config.yaml
n_layer: 12
n_kv_head: 1
norm: "rmsnorm"
positions: "rope"
qk_norm: true
parallel_block: true
optimizer: "muon_variant"
beta1: 0.95
decay_fraction: 0.759
final_lr_fraction: 0.1
steps: 5934
Each number is 500 + 25 x the weight over its row's rms, rounded and kept within 0 to 999. Layers, rows and columns count from 0. Numbers have three digits each. The size before them is the row's rms in percent of the matrix's.

# gate: layer 6 MLP gate, 256x96, rms 0.348, rows 19-64, columns 0-95
# up: layer 6 MLP up, 256x96, rms 0.36, rows 19-64, columns 0-95
# down: layer 6 MLP down (transposed), 256x96, rms 0.184, rows 19-64, columns 0-95
gate19 100:499506493470519500486571481507484498482510528487496496523540483443519530489516536469503493457498506483477507459503486456499502481501463487519507463493483451504494476511518529486479512494476560508491452447498496511508502546479429525503473477518491548470501518505495506514488511534474489480
up19 096:496473548532487492474519478516509502541480509495465484490489534505493511467520485492493493509513531517496534501479511561510474526503480472485502518470529553482485489487509504482479469493471476513477503542475483497503526446499544519460510484548493487474521477542488501515518547432517537537
down19 095:494499448532499495501501534520487464519502498510503510472515511485525450510484557480494544463495509476482500470530464493520540467511460519495471515479484448462441516493524514457502515485567491516488503492473514533537516509504472488502514484493498527488487467480485500539468457520483479485
gate20 091:491470461517528508445470547475522484509507490472536520533580506523506509500462471476502512526442484508511519507487513527499510508519518520494488477498473480461522502516526468505474521502502462513542553511495506494469518486478510495525493517466515490486518493500535538542496497545457503467
up20 095:503517487498475487511487512522504523451504485529495510493507516490498507497515503506492486486491558521526504514538533472474495495520530520555519479558518509540472532475457478525544497492497494531457494446455477457534480499547509534441495495483503513520488487482537455528494514520496485505
down20 101:493507487506506540496541453485509527503502537495473459531536499484516514567506522470470492504471536475506475484496466498480482495534483491487493487487464517493524490537546484479497494489515533446467494532493532457489498507533503483503492512493453528497556486564521528495506475495525506470
gate21 105:506481504499463503488503541517502502538526478516453458487485512552517477492500492470517500523526496551555493548473493519460521489514481487514480528524533525495514487470489468491515509461477473496529438500546490519458478481437522491497527493510484512510523517479511516514483464543498506513
up21 101:525499544517527517504517507458492519497534503453499519535442517460499512500429530520445536561486515505501519516522516486482457526481482522455525490475487484525515482505529520496519495503525501475489524509514523513508447510507466530509484512505481496463501501477546526514466506504507508530
down21 100:486512491474491468474528509501478502534490498450515452540469504480529441520523569505491473486510526483507518523482494511466477511494503506511502507495509522467519480521467465524512518516512499529512510502449443478474459518518471480487466470528508469450504522473503536516488502457503520530
gate22 096:467481499489502505460506493495460489476476477525482479545550491479495543480504542490508517508503511497421472483475511543527495501501512473505527519544512471502521526487527486520490469477484502474483513441505490497515479523481481516530476500545523553529509540544496471504507481511477491542
up22 097:514462499525502524531499477504548534504471474501505491464512495519472495532520492472447482521492469494550536479537483556501505496510514489506526526440537507509457517503507515515498475481501523534510493479512479517566520492498469518525520533514519450500512480523482504467522518507517485444
down22 102:524533524476531503511504520480492526500486490484475480534494506501549452472509520477522530503530512525501510516523520493450507511530515493496530464488517463525484478459533496523528497567431477506450522536507511490517486525529467505477545509470502479508477519519500438488485491498519485494
gate23 088:518487513517504545503508503501520512520539543489534473491504494495525490526505487509506484573511561498526492508530495487484478545465518515489520476446477470487494519478518507521500493460491484548507478451527515466466491480506528494515544452510509483493511517482553508517473490505502520558
up23 100:482507480523543502485473489520523491504523505503468513483493519530500521457496481522484504467510468500527476565455461497497521473551506495500493492538515525522556472482492466486515513515487480492551507549492501528472540501531527483475505494531520478536512447474534511512510502505540528463
down23 097:499486509486448476502524474459500470486527521504507469484506529481528539484494555482505510557520514504489506468510475476460536495468498508495486553514503522493481481470517531529519528513530482457472483494492533522492473519504528454516460513499483462478495531520509445528478481504534522462
gate24 099:475509484461492514472490462553528478507452518482499471515501503500450477512491501515543477459499486489494527539474528453506529535499543509533512456537465473487469480526542488512471450445485498468483496477474513496495504510501491485531488542512497491486502513502485525507522469480488545499
up24 096:467463566484499501506527487499489512483477510531476485475514466440514487512469508491499486466512421511501496505518465508535474531486508482509536509457485513462500491483550526469541502493492503481476551480483520486524477454514510468490524477484501490462510490516524483526506463461489512493
down24 103:498496470466487535514543512505543459499496470513514465469526498505524453511518503491527485493497497495486528507499519504485486494522518511464515476510483525451519531481490485509504478491507505431528532570506543503477458491478473511508509514470460505498499460528512489471507470447485555524
gate25 098:521457510439521465475531521518468523522498531478500497503492534531519496502483501484498528511441545506479444494505480475486521510508544520524445498492531509527492539494482492478468461505437460513492472486504486468526515509493523527491479455491521510502516505490494472476491490489554497501
up25 100:509526489515506518537496447512497468498526510482499510485477516521497492510514516493543465523478554501540489503514513502502466533514527514510466479523554473515489462530497422459520550529495454462495526464465538524513522483488521528523507492522497540500511538496500469505484494520506493491
down25 095:498491545463532484478429471428471507492521516477491468555520483505458519482525511482555482453464482531491472531493487519503503477532494504506500513527484499510459478503532492451495496510509489461491493486525475502451492465521526502488468530502512516520475485505490500516498492508530512523
gate26 102:554560488467480501455522490451478509499448516492490475535505523479495524472528534514524511508508516510495510537496489481470501507495491520475531508494505509544481460483504494519496470497518527497477503516497513474514523479481490488491439457563523504469461507485541528478500471517463524536
up26 112:507456510535521550531504512513502465453524545483521489434516500478470497505470479515501505477478510515482528503492516477517458497532507492518494441492458547522483509495491510488479499478561488487497540514489547479514512480478523512536501524465484475471492472484467476523479502511534529514
down26 108:505472521504523540550500510526494514480472528487515530507529518444498491519497452465483508460519481475517455500496514522494529482476525465520527500490459508509457550500497516505496479530508485458517542491510484549495483522489491446469468487464511510499486502520432511525501493519516517529
gate27 097:477537486504497553490510506484484518489450493492516512490511523500467489503494552484523516481541498488514489564510482549503498489517489457500469527474544511488489504515514501527520533474466500521559542542496491496506469455503463492505508440507512493511493510514513529484465505500500573514
up27 101:545472493519484474464530461492505503515512512509449505488492493518566504479539487531486461493520476491477503507493511530505532441495483528453530484509467491496516505506454503504512476513535530505498457462468504492511498518476461502528456554516474507491527513516503464520511501519467491453
down27 101:552476503499474484490521546500492523472512527491465492518516488530466500557528509467522495471513517506499487519483509505495481495497492512512516528494430495501554518514512473477486489536489496508505509511495516482535485479517448548530473449487515449580477502492520492483489499478512536487
gate28 094:542531477462475493475500477495544484493471488544524508507515462510518504498520485473478514519482473479496487494519508509516490497463493554498523511501488461432512500474495506481475454498487512514468459485494488479494524464473539554472469479478517461485538540510490537514480513543512463475
up28 091:505538486498496521523468527502528508509474521530519504515488408507499529519487500456476525504463499508516467477514486469517450469448490531498506515492486488462504485511540500472498447499534514489474526472537510509486477513491533525504514463461507462485459497537497508531474480503481476499
down28 096:525505508460503492477445492504514513476503516499513513466451481509501505509470476524511486502515479518456524485453500442483489494477538492504447502527485477486538510553450526494486548511487516517483499449498496449524519492508487493463514515518511534543509506550483502497531511517512540521
gate29 103:523519515444537500486506527537493517532462510480508480490489506485442499504482519452479492484479537510486470496513470502483514471505523516502482517522496465524497491507438528482514493487518472512479523525499547486497499480456465491497500498477478535474455544502570507472505505525542532535
up29 101:482555504495484492500482471518560489497462517459488480489469507519509501466502472484508497470523488492467500433462475437479477495527502464528498482532496486506506513487522511496507440516492494465494511465488471498452530530549509489546492514517497488494485500505478452476523509500455513488
down29 104:509492451481483481527490559509560469516518501491485485509521540517524515522461519515539522503529536506461445491530439486476507454540541497480503517499496518526518492485520513499518500524495480484480549519491487530489475522476461520530511531517459486534488482509493522500527475497493514519
gate30 099:533450485459467512485474472483533501483516496498474517516525552485507495492494506498492505513486449491505517487509489490495513513540503494526527467514481489491496502458541572477550466497541532541489483475545483500500516499487483514487538479528551505512526468504478456489528455477501477493
up30 095:519495526515542513500498481522436523527527487466511485512457513499506492518482501517506499469509498502503528463494497530494556523501505495447461566519510496459493513436501454476511484428478530486498474527504485498523468501515484478519507515454494492529472500509463515513534485499511502508
down30 095:511506540431485481492521490526502510531500517524530497490489496505507525494513486546506467496485486462519467490504462492544513510494481525505453518500487515548492499483471525504545524449528504504460495544500530508490561485488502499449541517490490461473538475544465498529507491495486523482
gate31 100:467493512503476511482483505508527472533509481518508504495522500508527471477507501541475474500554450472523460533479464540518530502508467489482538525498518485504512513516512488440466530506455538480487533464488528520485477514459481515482495481467460511462501486537516501461513533513506462466
up31 094:500461495464525472485531536490488453492470498495499497432525469503485489473490498519510510495475502516488444466489516512531517483516475453457520471493479490501513452510447542479515472515482496467529526470505517490523460510502459533500460520484536450485474489482500468518511513516497513503
down31 098:487484536471487475528500543497499511490519510525537514562516505463490446510506500482520500483551544533520494499450508537509503480459525520497487491459546495502489527517538522476477520503491506500501540489488489498516466486500455529510495479536507518581508490504522489495534490501459484494
gate32 107:497533482543507483488501513465468450485432480480535528511505505516460478506495504473470484473521494506545523472535525494533492508514491511476518488481530493513501550528475502490456472508491494520460518495486510492537506466490505505466514501485551477538476495460482451454489534480475471495
up32 103:526486498491441537496527543484500517515461506535472463504471482528561490529539508529531514486522491503509501498466500511488492466479522526469486488487479513497528512478488527498519492488471561506518470480514484525501518498463517505529486485550510540500475533520558513466502466487538489535
down32 108:486480456509500456463501496535524492490494536530498482491508526520491473496487504477512488524507517504496539476470516419543486505504504479526522535507534492531445477475523494475530510503503475568516546499490539498530527472530479528481498497485545501531491521486479481513510499546517503479
gate33 106:495506471508515504505480481466462464510542547536512530504489486474437544487469507545453514509496499513501513498479486486478469513493494483528498514447488494446498528435499529482514490487518517502514493527533517527521483525556474469489505480515509460505494530500522504514517456481490525534
up33 105:468518511526508486492447514474495488490557471528510503529517506503485516494529539428504529467520503514493528498517505510448514514503496451511540515484530503485523463541497533501483526495500506477493510492450490536496563487465449524491528494502477512503499540471500528509527506525538509511
down33 105:500486452506502508536496464500448510467554497501515476478494524476472485535481531522481467498529516478532474494500515507475490448493492468513509510472493497453490501464466471512561532472535531463450503508499494532498489472469491497508493496504487477519465520468525512563510507529490496519
gate34 107:512483453522497495467523484505504526485500533467477465492531461490518544511524546523521503465486515511501487461456510482573473478491509472479534533492473508481524499495541503552523476516498504532508491542498464499514546485503486515458531527489526478518476484536484486491460519507478498475
up34 108:511475493560497519521499504509459525524512509495503487459527480502507465523525503490507486457513547430477504527484470554504488536477505484522483502518509532444490546507500490508500530491502508550510523495523465516516507465472443521507514508535498459494499498486528535528518520529494529517
down34 106:535469508495495492465553534482478483465480477526501470504511484498487510521508540500533501487546500517480506519482509496517436533514499522510518469478481520474518542499487490542537511516542561561483490506502507531459490475498491526538489475495487469527477447528519500487525511487477506476
gate35 101:502495519534465444468465505476528478505477475536471514503468521535487516547541457518485485514500517464519507492501484542461520498503470511511466503454521493482463482465535491527480496459496489544546492500498501497501488489483482524482491547448503518506481533502493509558507468509478521494
up35 102:481481509458526507491469517508548500500511536563497499460507480539524517490521518548516495494461526504522507492490483479479514482511496457447511524531521517462439512449525542521491501474513498526508493528544505488514504506486513503539499538454487537522473491497457505499483523516485481478
down35 097:524466503507464477480523520476541565532523537476499504493534505509520507519502482494526514481465526494471540502485525478500453461489451505495494495516477517517503486471496506479522510491477540510544554507512527521458431513503533549490491544518500485480540517503487510502493490527480505522
gate36 104:546485516531505504546521526538525524455509503479453517504505519470495482444474505470449482489532512520450509510520502467464508525481505537501526500475508514513546467500483510491472528517505489485514529474484520500513512524532543480481525557500543499447500513497519507508488496470525521525
up36 111:487497482555502483503493541468525517466519502517536486512479478496490504514508500428507477494502498531470497503546498516496498473453494457520483499471511518483540461447475532505487523471505482519497478521498507509516477494504556454448522512488507471559510478484487448509504475506502532514
down36 102:522506503488448463514523458537515484479498492518504463523465492500517457477454486480526504536495501514465520488448500480487503494526527482443502498464472523498492497486517509508468510481523456479472454478503514504508497512495477480525451528502505548546543475511509472509530513525536465472
gate37 102:527515486539509499487539567458474484541503506519459518488514500471487533533525471510478525442534500532539516528519505501479480530492463489537535512479507485474488479474491489506469508491516494510534483519519518533469500514478558518461518511499504483524543496482508535508483469469478515532
up37 106:505482466518524535519511479521499443513488519500517520523521537504543522466509523488555522466514488473501513501486467511529522473505509479469491479533496492490545525528507479465543486504519509495518546502552514502525510514517460504525494493552519440464461478514521527508484505483461496533
down37 111:497488533500448468488485528522566525533509495486504501541536479532534501489498511524477457494465489507474528524502478479469508511502518481558514518533503452507525507442526453555508507504508477490532525523511493494493514476546524472517513499511499503469501495521514484541472531519517490476
gate38 107:525508491477503473502571459502489539508494526460480494549505471483466505477483483448488532496489517521497451526513493479474528512519447518544491481508497500530524468467488490475461486558505498478521501514474526494465478458467526451496519504495514521487504492517477491514499486533515476471
up38 109:500514502499525521534525531484492510473498453506531518536521474509471467483537501511473517537490468476485510493550538508507523461479554466495495506486490501485493535509539530531537509491468517535509451480496510456497493493468525495473513537505477504534503492490494536508454562477542485498
down38 108:466500529511480470538475523469532501503514508532477499521498520450495516517437505491457494514451489456480464552509510500502509462482529499506526501541487524510502495500500533482473458500472514521544510555487536470542519533498503476492518504518487516501521456481503531496490472538469519501
gate39 112:517531502508542477509476508493523483502523532468513561497490487529465518463436512516495489516506471514508493535464479459527507505484454504487505522520497500448503529460499456483498462487478525473482481476527509478552486523469484495521489502537501518532453507522531512510490495507554513475
up39 111:518485524461480479516533523484540485531524512501503529511532508484518581481550525522476492494487515489500510470508531504479489487479522544498498460495507525517490473502497547503531473488476526477497547516517478483505513548528504544483512528525507523532502488539468523435505508484489518468
down39 109:483498506494513521497527460526507539504510461511546497461493472549497482454495449499502491551493514558497520520506463475490502504453528532447490502506499501512526468477462477528524491559509510510527507510516502482516542483498463468515491494494520501494500533508539497489475453533493535494
gate40 095:494519449501488542496499498499445450514492466492471505487514515453516499487475493509497468472524546486478490474495500486525562494488489489496532490480477491523512539516471514521537477506499428481467470484517524484506485488526521460491513555481520499535483479506495474514518522508526521555
up40 094:491494498463554499486504536494522502542507525535503513502486537503506526527503470501503519557474509466472533515533482507558454489538541497494471496489528498446500491473495507528486467496531531479487484486528470451493539507497462480527505521487477515508477518488502542487464530522459516511
down40 097:510479489471492471499480487471471558496454507512487495496518483519492481501480513553490485467503505494489480520501474540556461485491485487480447494454469482497493475533480525491449501525497512533482489464550493502501523508471481485490535461493463447479543485496512489520522499525538469473
gate41 104:479480467516483502526513503485482524543509470466544458503563488534522527489533516477454509511534496498499501465522486510484505491464496517491500503463454476528490508489488493478489493502482493473486482466540569476484494494486504493475478518502469430501525516523525519465457532538481509510
up41 100:520500489489502493476510487553529482496471494498463485468480496502541504509502455522501516503554549559507515494508482497494497481513499506462469498490526524509494436511547499507496522510518480572542514479482504493520469518534499521501543479493507462452553499516529498526513512492481505542
down41 100:511466504493512474561473494492452493471507492480504457507476477559490500501482526488526525509512497512482515486515529486478484498477467501443502514487543479482486539493469484474505528479513465508473498509522480518457496488460495492556486510530501537446520503530496536492542487546507542518
gate42 098:452498492508507502467531493530473492478469509468482488505523498505513506535539474474481533484525484489505506505486516490525475532493512517554555479489514489508537492488447528513502496534526483465494540500514485489484538465521524504457508518513488547521537470515516512508466472518484416516
up42 097:482515469475487472517476514481495493491503472463488468493480470518456510501471487456505453450477512483514484495567477478500479491532532490496485534486504483513447500492491460481511527491472518485500500495454522513508437475519503463496506505487473520515520527451501555467540486525514521490
down42 100:521503469496514509498513505539444480460473500521549537544477480465476474503474529509521520509499482480497498532484468494530470557492487503530526501467500555485487503520497536530502547513515515459473474500489467484491516493495501521503466513511489525505505503544477516548486478472444489464
gate43 105:471489475506532505490521501468468472466527517491518460510452501493479503468530526496505515499506456505442506505466487522493503504523482444488487473467466527507489471508509530477501465498489498502528510494492441488475513508472495531458488518537481570470497506530512466481521473520512441495
up43 100:479517465460525514484515518500528493534501462503501486483532476484500530527536514502492512474485506536498482468495491500514529505494529499554464450474525497526513514440469499467469531476517514471499484536487505475511515496505521481580500485515457481488468484537538482527488511522526524543
down43 100:465536469544529510527461531542548514478539466470474476526519476534489528516488542527465505534447497535506492542488494492530511495485493515497512502504505511517548492450482512455499537498535524482545479542518478523503475513491504490495531496540493468491493478529516505495517511494487501508
gate44 100:524497510463502505526508541497528486473456484488476498485472477508527490510493502445467484530520468523552526515531492479529508491491496514486515459476487489534518513479529512541516462498554500511505536544467535491469506490522460499509485512519501548499439503468495480459520450518512499481
up44 104:527498535504530516498476475468486483462502459532491484535490498513511540483495498535505534508553477493537455502517463497530522527512511510524499520462480492546516503537536483462463548506476507516479482514502456515472497484449501500536514509495498563517529493532498520462485480478527502486
down44 107:451520530474500458494525464543496490526497526500469523489475481466468510547504494487482502519477530520479561505525486483474501488502539525499529544520482490479506497476502483481450469489517512509509497520487524455560476532495509504497518519499500581507477479533468526502500509489470487481
gate45 097:492522503526460482464512507479467494502542523491499485509496550469490549536502501493481476511514531491496487503549515484489518461451501491504522497483491453492465502463518468495527552515499510556490478487499472539454456465493467489520488536485508531539524483483527515486531522514480519469
up45 096:484458493523561528539522514513524476482530497465503517475469544520493524467487519523515500517472494493485492516483481486477501450524532475484495457509450485485500524469489493498502553510501511537471508476506489468471475478478497495503521535541541514546495539532513506497522468446509529498
down45 098:472474531522501489490533486494457500448503528498482506495473529465504553543507495484503499499417469493456529538470523474538530494525488510490500527539516529486504518544463480475520505506517540505481508497482511523497501489516511545533533502464527521522492498496514510469504494493546492532
gate46 099:472505503484535498492536451501487513529516548483529532514500498482507472558452487514462519488515494524504432464527447535478530475496484474474502530495523514551503470476520509519513509518490493478487475488477545531502496506535495508469518535510507483510475559503488523499518472496524480497
up46 098:475561532504517504495509482535526530531533489444472525508478503512508468528483551467509515537516522531502502486534474494467509539475562504460508479473534517518484478522519515507499537482465517533494487504513498523480493502491486511472470467503445541479531531491505502508462487493519478499
down46 100:532530483545516467515489514494516513474478509563556520497504502504427560509454513524477468521525492495515493509513504486526492503503488533483474513473486514526509507516492543489514467499530520508471508497473529480507543524533550486481509540527500501481485448519469484496487512489490454503
gate47 107:489484525484493483489524461489517473472514502504454490570499518456524468492496534533485462481500452475504495530474463501497503444478456512516486467518524499475524484486525522513484418468506500498501501464495522504460476508494496527497473510489509534511497465508478455508508530483471525515
up47 108:513500533490523509469536488538496499537511483518462499525448496518476527486489505511460539471493538510453470497434492471513542504470511568508489488523464520508491505512490495513470512518510463512502485487481512514534516512535479504457473515477452500489457509498466498509469520506499454526
down47 111:523495548516476502511505497474520539477503487475508479465529517508498532527507499489473528470516472515505469497543517483549461483498506473441493533510465492506503505439481531475528496515505462502532515482560505492462476476500544479551528489477465502482524472479514511539484504492471515514
gate48 097:483533504526471479497503522539478502489521524519584477489506502505473506501489443544469476468501508465545472478524480519517500493455499488529502517495532515453492492495517504508488487497489489507490450517491542494489448452542548504470499487488521513523498502508469553513509474494517521519
up48 097:522461478483526467489528490508515483492543503491437543499538483470507479504545505485523469495481544558460480504481501475512441488526509554483490519501535519492515505504515478515485516520493500505554517500505495530476509482521484501514508506495512504505560447450501493483467521526497477489
down48 095:506528478488441502528514471516516499490474508482494526506493470504528513485498463497472496527514509544451466501518498550474450494466510508489468520511494523482478507518475488508534522506540484456474471481477532508468480523452545492463470515476541481476483529458473525509519542500515512523
gate49 098:493484495512446499474489514518490496451497506487521486481503520521507460508474501482523492476508472464524460503423521497481520488472477493503516476560518476493521539460477527514494447500506496503521518494535535544489502520467473526525512444491529513505521497458475540502477517523496535518
up49 099:525487463515486483490504451473499490505529499504485480561476463528509498540517442475472499490508545513549495487495469539508505493522481502496517514482498549465508493485516524496538472514484513469482453497489529472490478470509450505550485485570492510527500514498473472532511480491503493471
down49 110:485506516482524517519512500538448511499502501519454530496538523488494479504504479501504491507488507501524539503488525534511545527491499510478476529523522520484502521514520519424535448478437487532509499491467491513522504496438506515517485472517449505495529522453505509537537527536501507519
gate50 094:498563452482450515507533495509462504520528517488512446474506490520460480499497510530508478541488465488483492528504506498457503454484499489505494475520516497528514523486549525471502484481482504509519490492531540557539470478471533506513438454502474518473511501473488496519501472479510508508
up50 099:475514515546477507525488508487533532481484501484479504515488485488508495501491569517525506499526525464505539496532500481497527482475489515508509501508431487512491512524509503489509461477519516492458539507468501468476504444514535497497514502505493444501537515554499544502491555535487503438
down50 098:487496517481474494487510555503532483570473527497502480457477582506470468506502491491483558495505472518490493512526461488445542521498476504478490508511512484505485512497529514476523500516516474498432495446506461486483512498511498492539459520484489498505486470493489508518523471510510499478
gate51 096:542474466506486541496486510495461536523482504556512542515511509465564481534487494505502446478498495457455481498496488489452487494488501496508503497471517513480501501514531475497486503465511466486481489533482540483528568491477494492512449537521512524498499486474543497483455484480491498503
up51 094:465520518546489488478494469556495492546509518466510484474536486544479482463524513515499508520496520512491509495484495488530492556488546472501461515526502507496484503487506539511523473538517519544519535491535469502506460495491471467504502496472470468512511540556481523492481511523481534546
down51 093:487516510485488476528520514521504495511499522514470532493567501519483539538516549508500538523505528550503533496458486535521476499483486493501499480472475514507532484414481507520496479473497443522475487465519511493525513470533491520509492489484469506470457484514501502517516489529522553509
gate52 096:496543491538510547454467542488511497510519512478467473492489522528499507485477486524455535520518441500544467487480469501470511484492515535505560500513469463480502464489500491536483512490508467524469470481479517523512529488530503537462491504496541464502486531505536526520495532499494528495
up52 105:467443493541433445467487532495560532512512509541524466469519515483508495503499450450469496501481502525507483488467504490499514487528517471508534533449532525507493553503525525506537522476500519520523501476472519500493509512471496486504514504480497514537501469499476501480490487501528508506
down52 105:468492534479519519509484501498520522482484485490529505508476529539488498508516472499462515502528509496441563576486505484502480511507476485518498491482463462519545503444510474494538521496514519465512472498527481454509490495453501521464499526491467507507493491463517507463506519464515548479
gate53 098:503521473489529481515525462495489502507490469444473531499471509525500477505506493470485428449489519477490469487486517478521558478528471518466465445476480478456499465484499549508462468516494533511499511489471509486493500504517501518514507467493490530542521506482478487463495469491487461504
up53 105:512512505501530477542504486539490479495509467455520517487494506521498472484524518445470480493489507509494510493489533478539529493503509514478460464503475461452511413540456513522508523470485537533497500497487480487496499519524468496499503463460512503531485505515464516466494506484469453466
down53 101:516460501523523487537497523446526501533485465510549490475448460475522463501534462479532509512478499512502488514436540500569505473545520472470518504490485499494520476515474495508498546469482538499487488517487500516486501471494505473498498521495524507473478474450493515475491492489495475521
gate54 108:480487501531493487486464512497535513486509501476497454503533501515509507516517509484508478506535511536489491484503482534489513497529462419511502515505475536468463492487513538490510488480522506537485469495477554458480458492537509525500485529485511512476489476579498493482516474484553490547
up54 100:549513460498478461458491499499525518523474475499522538506539514520523492459507518524494477527518473543510514472542534537517496500497510529542475471513514498469500492476500513498471511504503517497481435514506504443483519536514476484471509523464522477505474515465517503457514478507496495433
down54 100:528488495520526514515455512514473496475528455510503515541488535508516507510541512483531515493492521462445507507539467521550528548485491458504503502539486510523527514491484480480508464501528527512479464485483506463489485538536484510485495523495496444499482488514505511457513460443510542503
gate55 104:487525480514453493541508482487481501515485500512485482507514545545527485530484490497492473483523435521534506486486486499523546448523473481450555499491502500515501516490503549517459499439475506550510474524537483499496526497496486520488503482534527526478487506501506471523495476518511450479
up55 102:481500509458526498482502513538539523557520471506469483478506504498511531489517513514504492530473488458537471562504469498500523501468517520451486532513499513498528511536514484516563551470517501489479494457481560520483523488506477518471507485495474519547502493484463493492500504542515480484
down55 102:499515534486450521500519485546483465525544483484493498475530547485479513483499530532482574503506482460492492457496556483514495516497452523522484494532517485520486513486516509500494520496518466508489445501538473502540474487484541495513502486485493495538534454497474487475473506485512502458
gate56 110:494517462488443538524498497483517544523470525496456526521492503543502508458536509506467499505489497495508500521454521511507495504535481484505495483486506527513473449489518501546483503535512460498518492517504522467471494438492475563482483533503475484516510513483495504545484499432479490486
up56 105:522471510525538517496482538494530511495563526497541500520533532504505506490453428499507554493523493524529537496514486486492495526482483495497498498509477533512437502474513494526559530523500489472487514490504530524495517526503517483474544511485528482514488508459480528498485537501527453497
down56 104:477489522486505508508504484530519494469489512491504465538453515503530463492498463484515506527506463514485497458463527489486508464455529476515530549484483490494527498469464565482498489492467512531471508514472549547489521515515507507528498494520539521499487487553499505456528482496446512517
gate57 099:552434507445508517486489475507510506429521498498491517515513487473476520500534483503468488452501482452494486504494495504487490495447464462512485501493526499498534511475474534510483537490482519506500501515509483487544489492514500500524470537516469491501453458516480524483446514491495520447
up57 091:517482512530490489479527498530489491493524515487510535512512479496507571548490473467548501480510508499489476494505491475454496501492552521511489489505508452515507464484518472461538485488505498460530525488548515488531491459477461503517443522520545489506476470512486524517503521500524442514
down57 094:450505521468525502507509522493521513522528516545498529509480497471506506486514473498487465503499498520496502483516502432432490475507493465460503458506487492485479464492513526500488483531512510472503495515535507512559459472493517479508468533450522456510490523527537524450515475482526478523
gate58 095:497509499525524503491484536502505481474491508534473501448505506464454520468572484516503508505550536524480480511475437489502487478490520470520498503499503512491469500509480457498519487497478500465511509519471462510541473486478500515473526493497521497505545488446509534525479553533480459524
up58 097:484482518505537535547478548487520491444491476523485492490503503493449455474520474522479528474521450507485505505479505517525530467497478530499499514457508501508500509496447476469507528453468501487496516532448479479494507465488528527530506511466519499502463506472503482524475538469521482536
down58 098:499528543506542484490504508502529507490474476493549491510505501466518498498503525516520476496488472504479487497517479466485528491483507487536464487499486525472492494430466518552458509465454528454496520514501475487459489535458465502508544543528493523558499507540513498531515487490527482503
gate59 098:511485493499535519531487491511508526464507530486503485448512519522517478480486483462547495516496520518493466468449504548471456516504488486485482518505495506426519505509470483526502488466505485493467482466524503476497483480524539471502551498520509558450499495525474471509504453476505471516
up59 093:524496511517488544518485492515491497558486496456520498478519502477472478485468486465523517505494493491517492532439505551539504517521459526504518492510511498510453530497513527527524523536513464519495471474517503444526517477479523504479513512518493529433478500548483473553499498482496489525
down59 098:487512518455513513461484501494495523472538494538497511492483512498509531477498507532484515496468485500498491483488477546533507440533459513526506432479507530466469500528524530537515521508518487480507495545475505555527540474531471549496508498480523528460486495510493459516500503479466472512
gate60 095:474492473522495523443516509516488446487510498488464485499510463505476494509421484497484464459496519539503501511511567493512459503487466491450493504513484509514482510537514503481502478494475492494491534497512439481489513468478485521498478511530470527530504455508536459473493466511516486510
up60 099:469529489498507457503519514530482473527495465494508492489512448435497529500498536479468460503498481519468531515478514547496466510486526516452526509446481526498511481510465463466495511480476497516509503493540499503481491489488481528503482524506474506567465481503464489527508507543452520501
down60 104:447538505508549544460532502540520515493505475488509501527491518518482518443539479485491501493522531495476534495510510488502505508494515510516509499509522503520514477465480514473540491500474520534497493554518473504453471507482484515468445533554497524455504489483502471492549496506453518491
gate61 103:495528458456490501490546508493512497529511469483505530575487509536492483484509491520500519541471490507517485519502487502510489523520521569474537521473499480485477463499458507494471481477451491571494503508522483495491533443534512520514519498529470480525466517501538496506487491494487496517
up61 103:492478536520461522508496508483474528528488479520467511448500503494521503497480555448487489491528499462522505509465564444496499498479536485478467485539504504498496496507465525533476485477510501528522459524476545457484486522492484494473527462495514526489492460490484477492454501541515485507
down61 101:482512499475505538497518558498445494534449486510452511525513536445499492496488512484496495511466520566515476498516511507490489482514512516486518537476512501504503496518483493458503509443487505505472491473487536486507495502482527487542500474469459473515525455475528482536476545457504499527
gate62 094:505519513508497496489518470503526503544502541490512489497562521512471506534498502506476503550497536461538512494503514481430483484487523440509464453494510509468461495493485533482510508495468499519527511492500526476448476488514501495505510486507544482516545463498456549495479517494493523460
up62 101:537480524477487490460569518499512533469480515531482508503510453511501529500518512494478527547505509531497486490511529559515475540503472487511484495492536519504487476499510520484469519477498567516513471479492528443503475514483487453495530496536505525486499472486502473459476511490512516449
down62 102:497494468545501476551485489503516497500523488492475494521543486469535487584479470529528518475511488472480519513488510489435478478480520492491454476479501537502488483492486540505496486518497506462498496529495491488455461527516493526529485499503531523507462519520517496450466526462471494522
gate63 100:482488502519455474497482498533522456509504502464480508486523492516468508465507493447487523489509453527448510472476496489464521499492475508502480487490473517538504580515516478466504477542492518466485512480485526532485518488532502522487487501519536491497447530539552463498496520519527513517
up63 094:488501493525454483517531506508505482562501458460476479512505496517490488513482493472489521533525473458473556478482493536455477508475496486483483504470440488500494529501463486474516464504533493489463487504557516487462484501548468459486498505516499458493531467535524503507507474507485497511
down63 097:511507532507556543506462482521544478443496478516478483474502476445499499545521494454539522513494495482504537475473460478503519528492492536522484511502466511484493510485480524523529526462469462495515542457490530516519505519480494487503499504486515539515495570518471484496479504497491499502
gate64 099:467508446483497522476527519510505501537484500536514498483508514474478456490543513522476516504525534474479496479525517554469469512493553473506478511517487509522486548538477502510536501486511495495504518487548524497502500524498498531500415488478498510520540496478483511458479559519478506512
up64 109:475527494495429518503454537498494522504467510523515497496529447499499509489515522487527478478531477515506517520474500528490507492523535425497502503490489495517467517482463487510492491480505495528492530502517501480516515507438526542468529483513500552513556490464475506471475531531505461512
down64 101:502512480485493488473527452491500512527474506490517487516502523480450444493510486539503477438485510542514513446504495517479533517491503521488530519482571512487521510529505505579481515491485494485522477482486544537483514530481519516483470496517497520509495496524489490496547478463530484528